config = dict(
    n_kv_head=8,
    norm='rmsnorm',
    schedule='wsd',
    batch_tokens=[8192, 16384, 24576],
)
Each number is 200 + 20 x the weight over its row's rms, rounded and kept within 0 to 999. Layers, rows and columns count from 0. The size before them is the row's rms in percent of the matrix's.

# layer 4 MLP down (transposed), 1024x256, rms 0.0501, rows 375-429, columns 192-255
103,221,225,199,250,171,187,219,192,194,175,188,205,211,237,175,181,194,219,215,221,213,180,237,236,216,208,194,189,227,194,211,181,188,216,242,218,166,188,208,165,166,219,184,219,175,214,207,201,191,201,197,198,174,198,204,206,158,188,161,185,206,208,193,203
093,176,204,200,205,172,194,201,186,202,183,204,209,186,215,203,219,205,190,157,182,205,213,202,196,202,182,188,206,206,212,208,235,194,195,171,199,202,201,195,205,183,169,189,186,176,188,204,188,230,210,165,237,202,171,193,173,215,178,204,223,181,199,212,191
105,231,216,164,207,182,210,169,227,212,225,205,183,210,216,174,232,224,197,188,199,177,194,179,187,223,181,160,183,204,192,226,176,190,184,193,210,208,219,183,216,240,196,200,221,238,232,200,227,215,197,198,180,200,200,225,156,218,213,216,183,213,170,171,137
098,223,217,209,191,196,226,197,196,187,175,208,185,215,227,218,185,237,193,189,202,191,221,175,190,199,224,198,209,201,207,203,170,210,211,215,192,217,216,189,215,193,197,227,222,197,166,216,204,210,235,183,264,186,180,203,203,189,221,212,206,217,201,211,178
107,249,192,181,192,205,218,204,220,209,218,178,203,177,226,183,155,197,224,213,189,204,194,188,219,213,223,206,232,200,160,182,175,210,171,183,237,193,191,206,219,197,183,208,205,189,235,190,213,194,189,186,218,231,200,208,203,176,200,206,179,222,187,179,196
098,198,206,176,215,171,207,171,185,202,163,192,187,185,199,209,195,172,183,181,195,228,212,221,185,186,168,185,194,225,220,180,209,215,182,164,207,207,182,239,200,200,192,193,203,212,182,208,174,215,225,166,160,197,194,210,195,217,174,217,198,186,196,176,216
102,223,193,212,190,174,234,200,173,183,229,225,215,193,180,217,190,226,204,188,183,214,179,204,190,210,180,196,184,179,178,202,158,213,228,189,234,216,222,219,178,203,180,182,206,197,220,177,195,182,196,207,186,183,184,187,177,198,188,185,207,193,218,205,218
091,240,211,176,151,235,191,203,206,197,194,208,214,189,213,240,219,213,219,200,206,221,224,209,205,220,203,216,201,161,198,205,237,202,195,202,167,186,250,178,184,204,213,197,186,196,210,198,180,217,155,243,207,171,198,204,215,224,185,204,196,199,199,203,172
095,216,219,218,235,170,222,227,202,193,188,215,199,163,226,172,227,191,192,189,205,223,172,233,205,212,186,202,172,203,159,207,181,201,185,236,227,223,205,244,213,204,217,203,214,212,176,187,199,219,210,193,162,181,192,206,188,202,197,224,209,213,204,199,221
098,181,180,166,233,206,204,204,179,188,224,237,148,246,157,198,209,175,179,182,201,183,194,194,184,167,191,213,238,205,200,202,175,186,186,219,204,212,213,208,220,237,205,180,174,197,179,177,223,221,174,188,211,182,202,198,199,213,219,218,192,221,180,206,201
099,167,212,259,197,213,205,191,185,192,202,196,179,153,173,205,200,180,191,199,189,208,230,203,210,191,187,168,205,203,177,203,207,217,210,189,206,233,194,181,176,163,212,222,185,192,213,193,169,216,220,183,201,186,222,201,207,201,217,190,185,222,188,210,212
097,154,202,181,209,185,186,232,230,196,192,222,161,200,217,207,193,190,199,186,193,215,213,201,246,202,219,210,178,207,189,185,187,225,191,206,207,222,191,185,181,236,176,201,216,195,229,183,184,198,173,226,225,189,204,174,198,209,167,192,198,211,199,229,216
092,195,223,161,169,212,180,153,178,218,205,194,176,218,209,221,174,164,212,194,180,170,210,198,228,178,151,190,239,168,203,194,214,164,249,204,190,168,179,199,200,221,201,225,212,190,201,202,190,177,190,211,188,208,216,212,222,188,178,158,227,184,216,197,184
097,240,213,223,220,186,184,206,160,186,256,161,164,200,191,207,196,211,210,200,184,160,174,179,184,208,204,230,214,214,185,157,214,209,161,220,203,199,228,230,219,227,209,227,200,204,206,197,202,193,257,234,153,197,209,166,214,172,228,164,233,180,176,181,198
100,235,176,239,188,181,204,207,202,227,213,214,224,171,170,205,218,186,192,225,226,196,209,192,166,202,176,200,212,185,206,226,220,210,147,175,233,204,184,177,218,198,194,178,210,220,213,210,223,193,207,234,204,161,247,214,184,186,213,182,212,201,178,209,206
108,179,202,211,168,236,204,186,183,190,194,203,222,178,205,218,198,208,181,161,174,212,193,228,225,174,153,185,195,241,176,201,205,201,206,198,177,202,201,196,182,209,184,176,196,201,205,197,195,200,193,206,174,222,193,238,217,189,182,177,198,180,228,180,208
101,220,197,230,249,196,225,199,208,199,190,180,203,209,211,168,175,243,209,171,196,232,196,195,163,204,224,198,187,216,187,156,190,198,217,197,170,170,179,183,211,211,200,216,221,209,187,183,203,231,150,202,183,194,197,188,190,197,194,226,198,199,222,166,209
108,204,200,231,175,197,206,175,240,189,175,175,167,190,177,200,190,197,188,178,196,219,201,179,200,181,202,220,201,225,181,237,165,205,200,214,223,177,201,182,196,200,165,196,200,198,189,173,170,196,216,159,191,169,196,216,167,213,213,235,181,213,187,194,184
100,192,213,201,229,210,179,198,230,205,180,233,167,200,206,206,204,233,172,209,236,210,224,202,175,209,205,195,187,163,210,195,203,223,159,205,221,199,215,202,209,183,215,174,198,194,174,228,175,194,211,210,215,225,204,199,169,226,198,197,176,190,172,235,194
102,217,209,192,222,206,211,247,220,165,190,206,217,178,171,203,170,195,214,200,215,211,246,196,208,219,217,211,208,196,207,218,186,184,196,197,205,185,196,171,180,206,226,189,201,191,212,200,182,202,206,206,204,142,195,231,236,200,203,181,205,177,241,196,154
105,170,183,187,184,198,215,198,211,229,166,197,138,203,187,199,233,199,192,175,191,181,189,191,191,170,195,180,190,216,190,224,196,202,212,202,217,190,196,212,200,188,214,198,234,168,218,187,203,167,214,207,215,194,222,210,198,202,195,197,189,196,188,191,230
096,221,192,198,218,181,185,152,205,191,192,172,198,171,168,170,177,190,198,171,229,204,196,183,211,187,169,207,178,202,202,241,173,188,214,207,175,218,207,180,189,206,188,184,222,188,206,190,191,196,210,186,216,152,238,165,180,180,155,220,169,173,235,181,197
092,176,221,198,169,191,194,196,225,192,206,164,232,187,194,182,209,215,183,187,202,225,210,234,206,212,170,194,234,190,195,186,172,218,182,174,230,185,202,197,214,174,193,179,205,189,178,191,219,192,214,193,208,204,204,198,161,193,206,170,188,195,196,191,193
102,231,198,209,206,244,186,191,231,205,202,201,205,194,178,200,221,195,208,193,218,201,198,205,200,197,216,227,172,209,266,186,199,212,206,200,234,213,183,203,212,226,186,170,231,176,184,196,216,223,207,185,183,156,183,212,190,211,189,228,205,199,207,190,175
110,229,166,180,202,197,209,221,207,164,245,205,184,228,192,186,190,203,195,205,189,207,195,155,209,193,177,228,207,226,198,184,218,179,184,196,243,221,211,190,159,204,190,228,170,181,223,160,207,224,227,210,192,215,198,203,171,168,217,181,192,202,197,204,174
095,184,230,195,212,199,185,188,239,196,186,204,221,211,202,174,200,213,205,222,191,157,213,226,212,219,210,224,222,211,194,235,201,197,208,184,192,181,234,190,251,196,193,202,202,220,188,207,194,209,200,207,229,180,255,205,165,191,210,202,196,149,223,204,208
107,212,212,194,226,178,173,192,168,205,210,219,193,218,182,236,160,212,186,194,240,193,181,219,182,201,191,182,171,216,185,174,208,206,219,231,215,175,182,197,208,206,189,177,187,183,172,194,185,185,229,189,178,184,232,193,194,199,228,235,214,199,223,188,183
095,205,214,212,203,192,219,166,225,203,186,195,255,198,211,166,198,212,198,243,198,252,207,215,229,200,196,162,186,201,148,205,199,225,224,193,191,173,195,202,197,208,200,166,196,172,202,224,214,174,225,218,198,179,196,173,201,199,212,189,184,186,189,220,150
107,214,206,203,191,166,223,191,204,223,155,193,191,235,191,201,221,178,215,191,188,204,209,202,215,212,209,201,217,197,179,188,157,192,212,186,197,216,211,206,207,192,230,189,209,214,171,233,202,196,198,186,192,209,235,206,200,185,165,196,159,153,200,217,186
103,217,204,206,217,202,198,218,201,179,169,185,175,204,209,206,197,189,214,222,240,167,188,172,191,214,229,199,211,198,176,158,161,205,180,212,180,195,135,220,221,216,245,203,230,210,189,180,184,192,227,202,180,195,247,239,203,180,223,192,207,210,226,188,236
101,209,184,215,195,216,221,231,189,247,215,194,168,195,249,232,189,198,213,179,188,230,235,188,208,176,182,227,234,220,204,211,190,223,185,221,184,183,204,206,169,187,185,200,214,199,192,227,224,210,186,166,201,185,210,207,188,182,234,188,198,162,190,190,172
106,208,212,195,247,163,224,180,164,193,179,198,199,189,249,199,187,188,176,191,187,184,187,197,208,227,200,217,188,191,221,218,214,182,192,179,210,207,180,195,200,189,202,183,206,218,206,191,191,235,213,182,205,218,228,214,207,181,178,190,206,196,174,200,231
100,161,170,206,174,194,186,168,216,164,217,211,176,176,207,217,175,215,191,187,176,203,186,186,218,204,202,194,187,182,227,207,192,158,185,173,190,219,185,212,169,152,171,208,210,215,220,220,217,211,207,179,178,207,218,206,194,202,199,216,190,212,252,214,208
086,210,199,210,194,172,208,191,205,192,182,208,216,209,184,216,232,182,216,204,206,212,178,205,201,186,189,198,213,198,201,193,175,207,206,220,210,218,158,209,200,215,188,210,194,187,171,195,198,219,195,195,233,191,205,208,215,205,186,186,177,191,219,159,164
107,171,183,210,162,184,189,206,182,205,199,221,198,174,178,212,196,207,198,196,224,188,183,190,219,204,211,206,219,160,217,234,192,186,221,227,174,185,204,186,232,179,188,180,176,206,199,228,189,201,205,167,223,202,184,200,210,208,193,211,216,215,223,208,231
101,180,186,210,201,188,204,180,170,212,179,177,198,170,203,210,212,227,262,218,176,226,219,192,216,209,197,174,210,211,248,217,196,215,178,238,179,194,186,182,211,175,264,188,176,186,205,191,156,180,207,207,185,205,194,201,183,225,178,178,195,215,204,187,200
098,217,192,223,201,217,182,194,175,215,201,169,176,167,216,201,189,201,191,163,184,178,229,207,210,204,243,220,216,209,208,184,200,226,226,200,177,202,229,198,205,222,232,232,186,174,201,193,198,185,196,196,170,197,221,149,210,209,202,199,211,178,208,210,194
107,210,171,199,195,219,201,202,196,189,225,216,187,225,196,179,228,221,251,178,218,185,181,195,210,205,183,213,191,192,181,190,206,204,210,223,215,175,184,214,215,213,162,173,177,223,158,212,226,204,192,197,161,210,211,206,230,197,225,202,166,198,197,215,203
093,222,194,153,208,208,183,210,230,212,182,182,242,215,186,196,203,191,199,189,187,197,222,208,212,170,235,213,211,237,190,230,213,215,224,219,209,212,228,159,210,232,185,220,188,212,197,175,206,198,220,177,201,182,240,223,192,201,180,205,193,199,190,179,233
098,198,176,186,187,176,203,223,197,218,185,192,207,212,217,168,211,208,170,212,210,231,181,205,212,135,216,211,190,163,232,176,181,198,195,195,202,200,194,190,242,197,196,196,222,215,204,193,177,172,197,203,238,219,181,207,206,205,199,177,166,206,220,185,229
097,199,198,203,193,183,162,201,221,194,233,198,201,193,221,211,210,219,200,168,197,221,198,195,188,208,198,185,231,217,259,181,197,203,239,194,208,206,179,211,236,184,199,248,199,239,198,193,198,193,177,195,232,166,193,208,206,220,168,194,188,141,197,185,192
102,187,178,182,213,202,213,170,188,196,209,229,171,223,211,199,205,210,248,184,189,170,208,190,211,207,204,201,210,220,182,179,199,170,213,246,221,181,215,238,219,193,155,169,171,200,234,235,167,204,206,191,208,167,187,194,180,197,239,211,179,240,220,203,210
102,176,195,221,218,199,212,212,182,186,186,237,189,180,211,199,178,220,190,178,159,200,225,224,217,239,223,197,183,228,215,216,215,223,214,206,263,177,203,185,169,238,224,212,206,230,187,197,193,230,196,166,188,207,184,179,200,194,240,180,186,215,199,189,203
096,171,209,184,197,208,213,203,212,218,184,215,173,223,204,234,192,217,211,183,221,229,189,195,220,222,162,192,241,211,212,186,219,205,201,191,232,184,201,181,206,221,185,181,236,187,186,211,212,204,213,180,178,191,197,213,262,155,231,196,210,197,218,214,166
093,188,213,151,196,174,190,192,203,197,217,208,206,205,199,178,192,154,167,210,167,208,230,205,210,191,167,195,200,196,214,168,198,206,203,186,186,185,225,206,199,209,211,199,198,191,185,178,201,203,207,176,174,207,181,210,177,153,217,173,228,183,195,206,193
093,212,215,148,231,156,186,242,206,195,201,205,198,202,217,226,157,170,187,219,208,201,202,165,216,224,172,168,215,197,232,213,196,212,222,183,163,178,167,217,191,174,227,202,226,192,203,186,225,223,208,197,223,203,219,191,193,183,203,213,206,168,186,171,207
105,199,224,178,206,217,202,187,182,218,187,184,167,194,212,198,187,208,194,229,205,218,183,189,244,165,215,197,199,215,233,210,227,175,160,199,223,221,177,213,227,152,220,189,213,189,187,187,196,210,197,176,193,177,218,212,189,188,230,185,189,186,205,191,186
087,225,183,210,171,220,225,191,215,213,207,215,201,227,199,212,193,179,163,204,169,200,184,203,219,196,184,198,209,188,216,227,181,215,154,201,208,193,183,161,201,227,209,227,190,232,235,184,204,225,223,237,209,208,217,189,140,181,189,194,191,164,196,188,186
095,168,226,212,180,202,220,204,196,219,206,212,192,231,226,218,187,165,193,223,170,225,199,215,196,156,162,181,156,256,199,195,225,185,225,198,165,208,221,229,199,214,210,211,178,204,220,182,186,219,171,195,182,199,184,224,190,185,194,217,194,208,193,214,176
104,180,212,216,219,216,225,188,199,238,202,206,203,212,175,192,178,203,184,211,189,183,203,224,207,162,230,219,228,213,223,229,201,195,177,191,156,215,200,214,214,190,177,212,217,205,169,213,212,197,216,191,207,202,218,173,212,168,233,178,217,202,219,190,220
103,192,170,217,185,207,173,216,223,216,191,194,202,183,184,206,201,179,223,194,207,228,169,227,215,199,219,186,215,224,223,191,190,201,180,199,217,197,181,211,203,220,199,213,184,216,202,235,184,195,219,198,202,158,201,203,217,206,191,199,226,199,192,194,158
110,224,184,197,200,229,222,189,219,220,221,230,161,191,200,164,191,220,194,197,193,191,199,212,205,199,173,237,217,197,139,212,182,219,209,187,193,200,176,213,194,211,190,235,222,154,193,211,179,201,205,172,194,211,217,180,190,186,194,182,192,171,179,235,186
091,219,227,196,207,200,170,189,182,213,212,229,221,198,190,196,171,198,197,194,213,222,203,247,177,188,192,190,196,203,211,193,204,196,195,165,213,199,195,193,169,187,205,192,192,209,185,225,177,199,194,198,190,191,202,187,229,213,211,232,202,216,197,272,179
095,228,224,235,185,231,187,220,200,173,222,196,188,172,175,205,195,209,209,188,213,182,185,156,171,173,202,162,190,217,193,198,223,175,205,210,191,184,216,193,191,184,235,190,225,204,218,170,179,181,220,171,194,164,189,199,246,193,206,201,207,207,182,213,205
094,201,201,202,227,205,198,246,211,156,165,195,229,161,183,219,193,224,222,201,217,184,195,224,187,208,193,207,189,216,216,166,206,199,181,159,188,168,182,183,181,179,195,199,228,201,206,189,202,204,195,188,230,231,178,207,204,231,236,209,167,185,159,179,179
# layer 4 MLP up, 1024x256, rms 0.19, rows 376-429, columns 192-255
105,203,200,220,177,180,206,178,188,194,196,189,225,267,172,160,163,196,199,170,197,194,255,192,224,214,184,198,200,175,209,167,179,213,200,210,183,223,200,201,212,208,162,189,190,217,185,150,188,213,203,204,164,202,186,180,211,182,210,177,194,178,213,175,200
097,182,188,203,187,210,180,205,211,200,183,236,176,182,227,164,198,171,216,181,168,209,186,183,236,192,186,194,224,193,223,185,186,226,189,206,167,216,206,207,197,194,223,212,192,166,195,187,193,195,197,219,228,244,243,160,194,201,194,206,175,206,225,223,225
098,197,210,152,165,225,187,172,214,228,216,210,214,187,196,191,187,196,177,217,196,211,193,170,196,195,218,215,199,192,202,215,188,193,186,205,218,222,174,232,165,218,222,177,199,208,198,234,215,236,212,212,229,188,195,213,190,221,243,229,212,159,182,184,213
105,159,223,197,213,196,224,176,225,167,183,223,205,207,213,198,239,183,220,211,207,178,184,244,197,207,178,204,199,207,211,155,208,209,203,201,193,171,188,210,178,188,220,206,213,196,185,230,220,199,173,210,222,222,214,187,184,206,206,194,193,187,207,198,174
100,161,186,186,215,190,208,232,196,195,167,183,201,232,210,182,183,200,194,202,227,227,181,215,242,217,181,219,241,206,235,212,193,208,211,226,176,198,208,208,198,187,170,196,170,227,186,194,182,222,224,209,200,212,202,167,204,212,188,164,234,182,207,224,205
105,203,203,158,197,214,222,225,216,216,225,186,219,208,256,228,211,216,174,231,192,153,226,217,185,181,218,176,197,247,219,183,192,185,186,161,205,200,202,210,214,201,197,175,160,193,242,215,194,188,228,238,226,219,192,229,202,198,189,221,199,192,187,227,201
102,187,229,207,267,195,199,201,200,187,192,205,197,227,203,195,180,208,214,195,182,172,141,204,158,209,180,192,204,189,200,163,191,213,175,188,185,184,191,204,200,224,207,199,190,213,175,226,189,200,217,192,205,195,211,183,203,163,187,168,217,208,215,220,199
097,219,201,197,224,193,206,206,183,192,207,200,204,188,218,190,212,219,203,176,203,180,228,237,198,201,194,194,205,190,173,192,211,207,193,222,210,235,202,215,220,209,224,177,228,235,197,219,192,228,204,205,199,187,217,202,174,213,172,177,227,205,195,163,171
095,185,229,186,183,215,191,157,185,243,175,188,194,187,191,213,169,211,216,168,218,222,222,202,218,224,187,207,176,179,197,213,198,189,225,191,215,193,232,238,175,129,210,231,185,191,184,201,186,161,220,181,173,194,199,171,197,230,184,138,198,180,218,233,207
095,219,233,198,218,173,213,196,188,183,185,212,183,148,198,199,221,198,230,201,230,205,164,181,186,209,195,195,193,184,222,177,188,179,197,198,203,223,224,208,211,196,198,203,230,224,206,198,213,230,200,217,241,192,229,196,168,244,220,203,217,201,198,191,179
093,214,181,209,181,194,199,216,215,210,220,215,208,179,175,197,190,210,180,215,145,179,202,179,216,198,165,185,193,217,229,184,198,214,192,158,198,173,224,192,222,171,197,196,187,178,210,207,231,184,225,213,178,207,201,199,177,166,246,191,205,229,204,182,230
095,202,202,198,180,215,193,206,236,196,206,179,201,202,186,220,173,202,205,171,176,188,190,207,188,208,258,219,201,188,185,207,188,225,191,195,210,180,191,228,175,181,216,164,195,237,156,187,180,205,212,178,232,193,229,183,182,201,217,217,174,196,230,204,179
103,186,149,192,193,208,176,235,182,203,154,209,202,195,194,204,239,198,213,216,213,181,200,195,212,183,206,185,229,206,207,182,207,228,155,240,195,169,165,214,217,182,191,179,172,210,197,194,207,201,235,181,218,225,218,228,185,219,207,181,190,216,202,234,166
101,209,208,146,190,205,194,207,209,199,183,177,238,183,220,184,226,209,180,158,187,190,213,177,211,188,227,168,205,227,222,181,201,207,215,213,191,193,222,160,150,218,196,199,194,209,213,189,192,207,174,204,191,227,192,217,178,180,220,188,206,209,201,211,211
111,215,197,175,191,187,207,176,197,151,232,188,213,181,208,185,193,175,213,241,232,203,205,213,241,177,199,177,203,222,180,216,208,205,212,183,215,177,175,231,205,194,191,187,180,197,211,193,171,192,159,243,194,214,208,204,199,196,194,159,205,203,216,182,200
100,238,191,199,204,219,227,195,220,217,145,176,179,199,179,182,217,232,201,210,182,208,188,186,195,208,193,196,183,192,151,184,195,245,192,226,223,212,184,187,229,160,170,246,201,206,193,231,197,212,210,225,163,187,179,178,204,200,192,224,162,185,202,208,234
112,197,214,231,207,194,193,189,209,183,225,220,229,197,170,162,218,194,191,217,234,175,163,229,200,213,209,186,174,179,200,235,238,214,194,203,196,201,168,217,216,234,165,215,201,182,175,191,237,193,227,201,167,215,212,172,182,215,204,193,186,220,182,170,226
095,194,155,225,169,234,215,158,174,205,182,180,201,211,214,195,172,189,210,193,202,189,198,222,212,195,154,175,201,181,214,208,210,195,186,169,212,192,185,172,220,233,238,178,202,195,180,187,220,204,177,210,228,186,218,217,210,188,201,186,190,196,213,184,190
102,203,201,197,189,237,176,199,195,206,198,216,221,216,158,186,191,206,209,200,227,210,195,224,136,196,217,204,246,187,191,172,219,207,179,206,191,215,215,219,201,176,225,204,205,225,211,157,202,210,219,214,195,214,208,157,170,222,194,209,214,198,196,205,208
102,187,220,206,222,184,213,200,172,185,202,190,212,195,191,199,145,223,240,192,193,194,181,220,211,201,186,211,174,184,191,192,184,168,181,184,209,159,244,216,205,194,222,186,198,178,222,213,200,215,186,211,176,223,177,193,183,195,173,173,195,226,166,238,202
095,181,203,216,207,226,234,192,164,176,185,195,248,182,195,221,202,166,181,212,203,203,238,186,224,198,243,189,199,187,201,203,226,164,207,197,209,150,184,169,189,186,164,167,212,220,196,218,222,191,205,192,213,211,211,193,227,236,226,213,157,159,183,236,176
093,207,206,206,240,186,186,184,168,168,234,182,222,201,224,190,186,195,194,195,206,193,184,210,187,190,203,185,187,192,219,180,204,200,209,198,177,224,210,194,215,195,209,197,163,239,225,217,220,182,207,154,199,221,217,218,204,185,197,214,215,210,235,194,193
093,192,226,212,174,224,195,176,237,213,209,181,204,215,154,208,156,187,226,187,181,186,175,193,193,200,174,218,171,184,209,212,184,229,193,214,192,187,182,223,202,205,199,214,188,211,183,194,187,221,216,225,228,197,179,199,228,242,180,201,166,172,209,206,213
110,204,226,194,192,197,192,216,223,203,201,194,194,190,244,161,239,223,216,223,185,196,217,206,174,169,227,187,210,194,190,196,211,214,186,184,183,204,153,164,197,219,225,203,210,218,207,203,173,224,211,205,196,210,183,163,233,162,202,195,186,217,224,226,250
099,207,195,182,206,186,176,158,202,206,202,198,212,196,219,199,167,172,182,196,192,220,219,172,186,183,184,205,197,191,209,195,187,168,187,161,208,214,182,204,199,162,185,201,208,195,181,195,180,177,216,201,192,213,226,197,176,240,236,189,210,241,209,177,166
099,165,225,183,214,208,173,178,169,238,166,176,172,193,204,197,185,174,201,184,202,196,186,201,207,193,234,207,200,210,211,195,199,196,206,206,193,221,228,215,182,216,200,261,222,170,203,188,224,227,185,231,232,198,223,202,183,203,212,215,207,195,178,166,229
096,177,195,182,188,156,217,171,219,183,202,177,223,196,198,230,206,222,207,211,204,234,175,200,207,165,195,200,197,205,183,230,195,195,213,218,204,216,215,182,174,217,184,214,163,216,202,209,232,225,227,184,207,198,195,208,183,233,186,202,200,215,183,185,194
102,191,201,216,162,214,203,188,166,180,204,215,207,209,218,187,222,173,201,205,196,190,227,168,224,208,186,190,169,193,237,202,197,178,198,239,211,216,201,160,164,178,174,237,191,190,206,182,248,198,184,197,215,178,199,220,176,207,179,202,190,200,208,202,236
100,213,204,187,230,178,231,212,193,213,172,174,195,181,219,180,181,223,180,210,201,212,249,182,153,165,170,216,165,179,205,215,234,247,197,175,182,203,214,181,189,228,209,202,205,193,181,221,210,184,170,224,183,238,195,207,178,219,186,188,169,182,183,225,168
101,173,230,210,185,204,179,193,223,171,229,195,223,213,228,206,230,192,171,204,179,167,163,199,186,217,222,183,187,214,188,181,221,202,207,218,217,192,167,187,180,203,167,198,171,227,224,170,194,201,195,208,166,197,184,246,198,228,150,213,202,189,215,209,211
100,210,218,219,214,211,219,210,197,187,156,227,198,213,205,220,217,189,198,208,203,199,183,177,164,191,201,245,215,217,229,209,185,198,206,179,200,204,197,196,212,209,176,249,175,219,188,157,210,201,197,207,210,193,213,203,184,213,234,161,190,208,189,190,203
097,204,173,207,201,188,181,202,187,189,197,179,204,186,203,224,179,186,218,188,211,214,180,249,193,181,198,170,228,221,203,203,202,202,195,212,191,203,191,163,201,173,214,203,208,210,190,236,171,162,185,188,222,194,195,191,239,186,209,153,205,223,193,194,175
095,184,175,192,238,248,211,195,166,237,215,209,236,197,206,203,199,200,216,213,197,167,196,168,190,240,204,219,172,218,220,166,212,229,185,180,173,241,204,197,216,192,204,220,183,200,181,213,192,195,198,192,169,196,197,196,212,193,209,167,192,205,172,227,205
095,218,199,157,210,202,184,191,215,210,220,227,210,212,199,202,165,185,174,171,196,222,213,232,219,191,199,221,178,197,211,195,237,164,216,206,174,207,189,192,187,217,205,203,192,215,207,202,171,160,189,205,201,198,211,199,189,189,206,217,207,235,198,201,216
093,219,188,226,210,179,199,215,199,186,186,150,230,210,203,166,179,199,235,226,231,191,228,215,206,181,236,183,181,213,219,198,202,165,200,196,221,221,196,181,198,188,187,197,168,159,214,221,185,225,206,173,233,182,190,192,181,200,223,220,216,185,215,229,238
102,169,175,180,186,213,193,200,176,205,212,189,211,235,209,216,182,207,178,179,164,200,265,187,222,216,212,195,207,167,246,206,218,224,206,195,208,197,225,184,213,200,206,213,236,196,187,177,197,207,200,194,198,189,196,202,173,190,177,205,162,219,160,191,228
105,214,231,229,229,200,165,208,202,173,193,199,215,175,208,185,219,185,195,205,209,185,204,170,211,202,199,203,194,204,247,159,213,188,210,191,209,189,212,201,198,200,241,200,222,176,201,185,171,178,156,173,169,176,203,175,201,190,202,162,216,190,177,208,194
094,241,164,197,157,194,197,202,191,214,201,208,179,214,205,187,210,214,211,213,199,166,196,204,206,212,185,224,183,197,200,228,204,202,178,209,199,172,203,173,204,221,190,173,211,176,208,203,181,217,204,202,214,186,166,212,156,233,213,204,183,201,199,214,197
101,223,238,215,213,208,183,219,198,211,208,195,204,184,180,203,215,213,228,224,192,200,208,205,214,215,202,228,194,234,188,203,166,218,209,221,205,194,166,187,176,205,205,189,161,193,192,202,212,184,189,218,187,163,214,205,217,199,232,172,208,191,194,173,169
094,185,217,224,157,235,214,172,189,212,222,207,156,208,192,221,214,191,202,243,221,203,171,188,188,208,220,212,191,214,168,191,190,235,177,219,195,214,207,197,181,198,197,157,197,190,201,193,179,190,190,250,206,209,174,227,190,181,170,210,191,204,215,191,179
103,190,256,190,172,199,206,184,212,195,209,197,208,205,218,181,210,188,201,204,189,212,167,196,200,206,212,214,217,227,244,211,210,182,191,236,207,181,196,223,214,160,213,221,199,195,189,169,178,201,201,220,190,192,171,211,201,216,225,176,242,166,208,212,198
106,194,190,167,197,190,203,223,201,178,191,198,205,211,221,224,204,226,192,192,206,207,222,156,199,174,191,222,247,203,176,171,177,186,192,240,210,196,233,207,199,165,194,201,198,204,170,212,197,204,224,254,189,198,161,187,192,218,222,206,211,177,211,188,185
115,189,202,190,221,208,215,204,193,201,231,248,193,210,188,242,209,194,205,197,187,195,181,210,217,219,200,196,225,171,179,212,195,198,170,192,184,176,197,188,199,197,197,201,200,195,182,202,188,202,212,227,181,237,208,175,199,189,214,196,234,186,213,215,194
094,204,188,219,185,183,185,202,171,204,214,215,213,200,207,221,183,214,188,191,208,223,198,208,184,187,197,188,216,201,205,202,161,233,195,222,212,192,194,199,211,210,218,192,178,213,221,224,197,192,206,188,167,225,190,192,204,203,187,195,204,199,250,170,191
094,231,217,222,215,227,204,187,200,149,215,171,186,202,196,239,202,164,194,231,202,167,179,190,185,175,198,203,162,240,199,205,226,204,191,184,183,195,169,238,187,221,189,229,232,210,184,199,192,186,184,217,181,222,189,197,234,197,190,182,144,207,212,207,192
103,215,192,211,215,207,210,201,208,209,238,200,191,205,184,189,194,171,199,226,168,175,154,187,191,217,208,214,240,181,183,215,230,217,196,211,236,181,196,187,178,183,172,185,189,201,179,194,215,214,211,185,194,201,195,185,177,175,187,210,206,169,188,172,212
096,179,183,198,202,162,215,190,167,205,201,191,214,213,194,209,228,190,210,220,216,175,208,206,178,183,221,189,167,212,198,221,165,212,184,236,208,217,209,192,188,218,154,222,233,175,203,209,230,193,186,176,180,214,218,224,246,191,210,197,197,180,210,173,215
096,162,207,190,222,165,180,227,150,211,162,204,229,184,190,205,205,192,235,204,198,191,184,190,171,192,234,177,211,202,224,207,192,180,205,222,171,184,200,195,177,200,172,219,159,234,208,197,222,180,193,202,193,199,216,175,209,222,203,166,197,203,225,186,198
100,171,230,193,215,224,214,181,167,186,235,193,219,216,198,191,197,204,188,197,195,205,194,211,202,169,228,239,205,187,186,206,231,220,206,209,212,180,219,193,175,213,226,207,202,173,205,194,216,202,160,188,231,210,189,181,205,199,244,224,201,227,192,172,220
095,178,184,226,177,191,181,207,197,227,192,227,231,193,249,208,182,211,230,176,148,165,194,177,200,194,219,243,195,220,209,179,187,181,180,194,221,208,202,162,171,188,217,187,216,208,203,183,204,171,196,184,207,190,198,213,180,211,256,183,201,193,161,196,215
107,230,204,213,157,237,207,209,201,187,214,206,190,216,181,170,221,244,210,209,184,180,177,210,208,228,226,207,184,210,221,218,197,199,219,230,204,238,190,191,178,213,191,196,205,205,190,194,199,209,232,209,167,186,220,216,204,163,186,206,211,189,195,188,195
102,211,172,180,207,193,224,182,188,222,159,171,190,202,211,214,210,195,210,196,215,198,210,208,237,185,190,223,230,182,206,191,183,192,185,205,196,173,148,209,180,205,197,163,220,179,210,240,216,208,183,207,225,187,236,211,190,232,193,211,173,202,200,198,175
098,192,202,182,158,157,240,179,216,210,177,178,188,169,213,192,214,155,166,178,212,214,224,213,218,240,204,197,197,215,163,203,211,214,182,199,213,182,153,219,165,219,203,201,147,212,189,203,183,224,183,220,183,230,198,177,221,200,211,225,178,198,204,209,176
094,199,195,199,172,204,222,209,183,202,225,218,193,209,211,213,203,217,220,209,192,226,178,218,224,214,183,198,206,184,188,194,173,199,218,220,206,210,204,180,207,198,234,179,144,208,211,199,180,194,193,207,192,198,199,196,183,179,188,210,216,177,201,216,209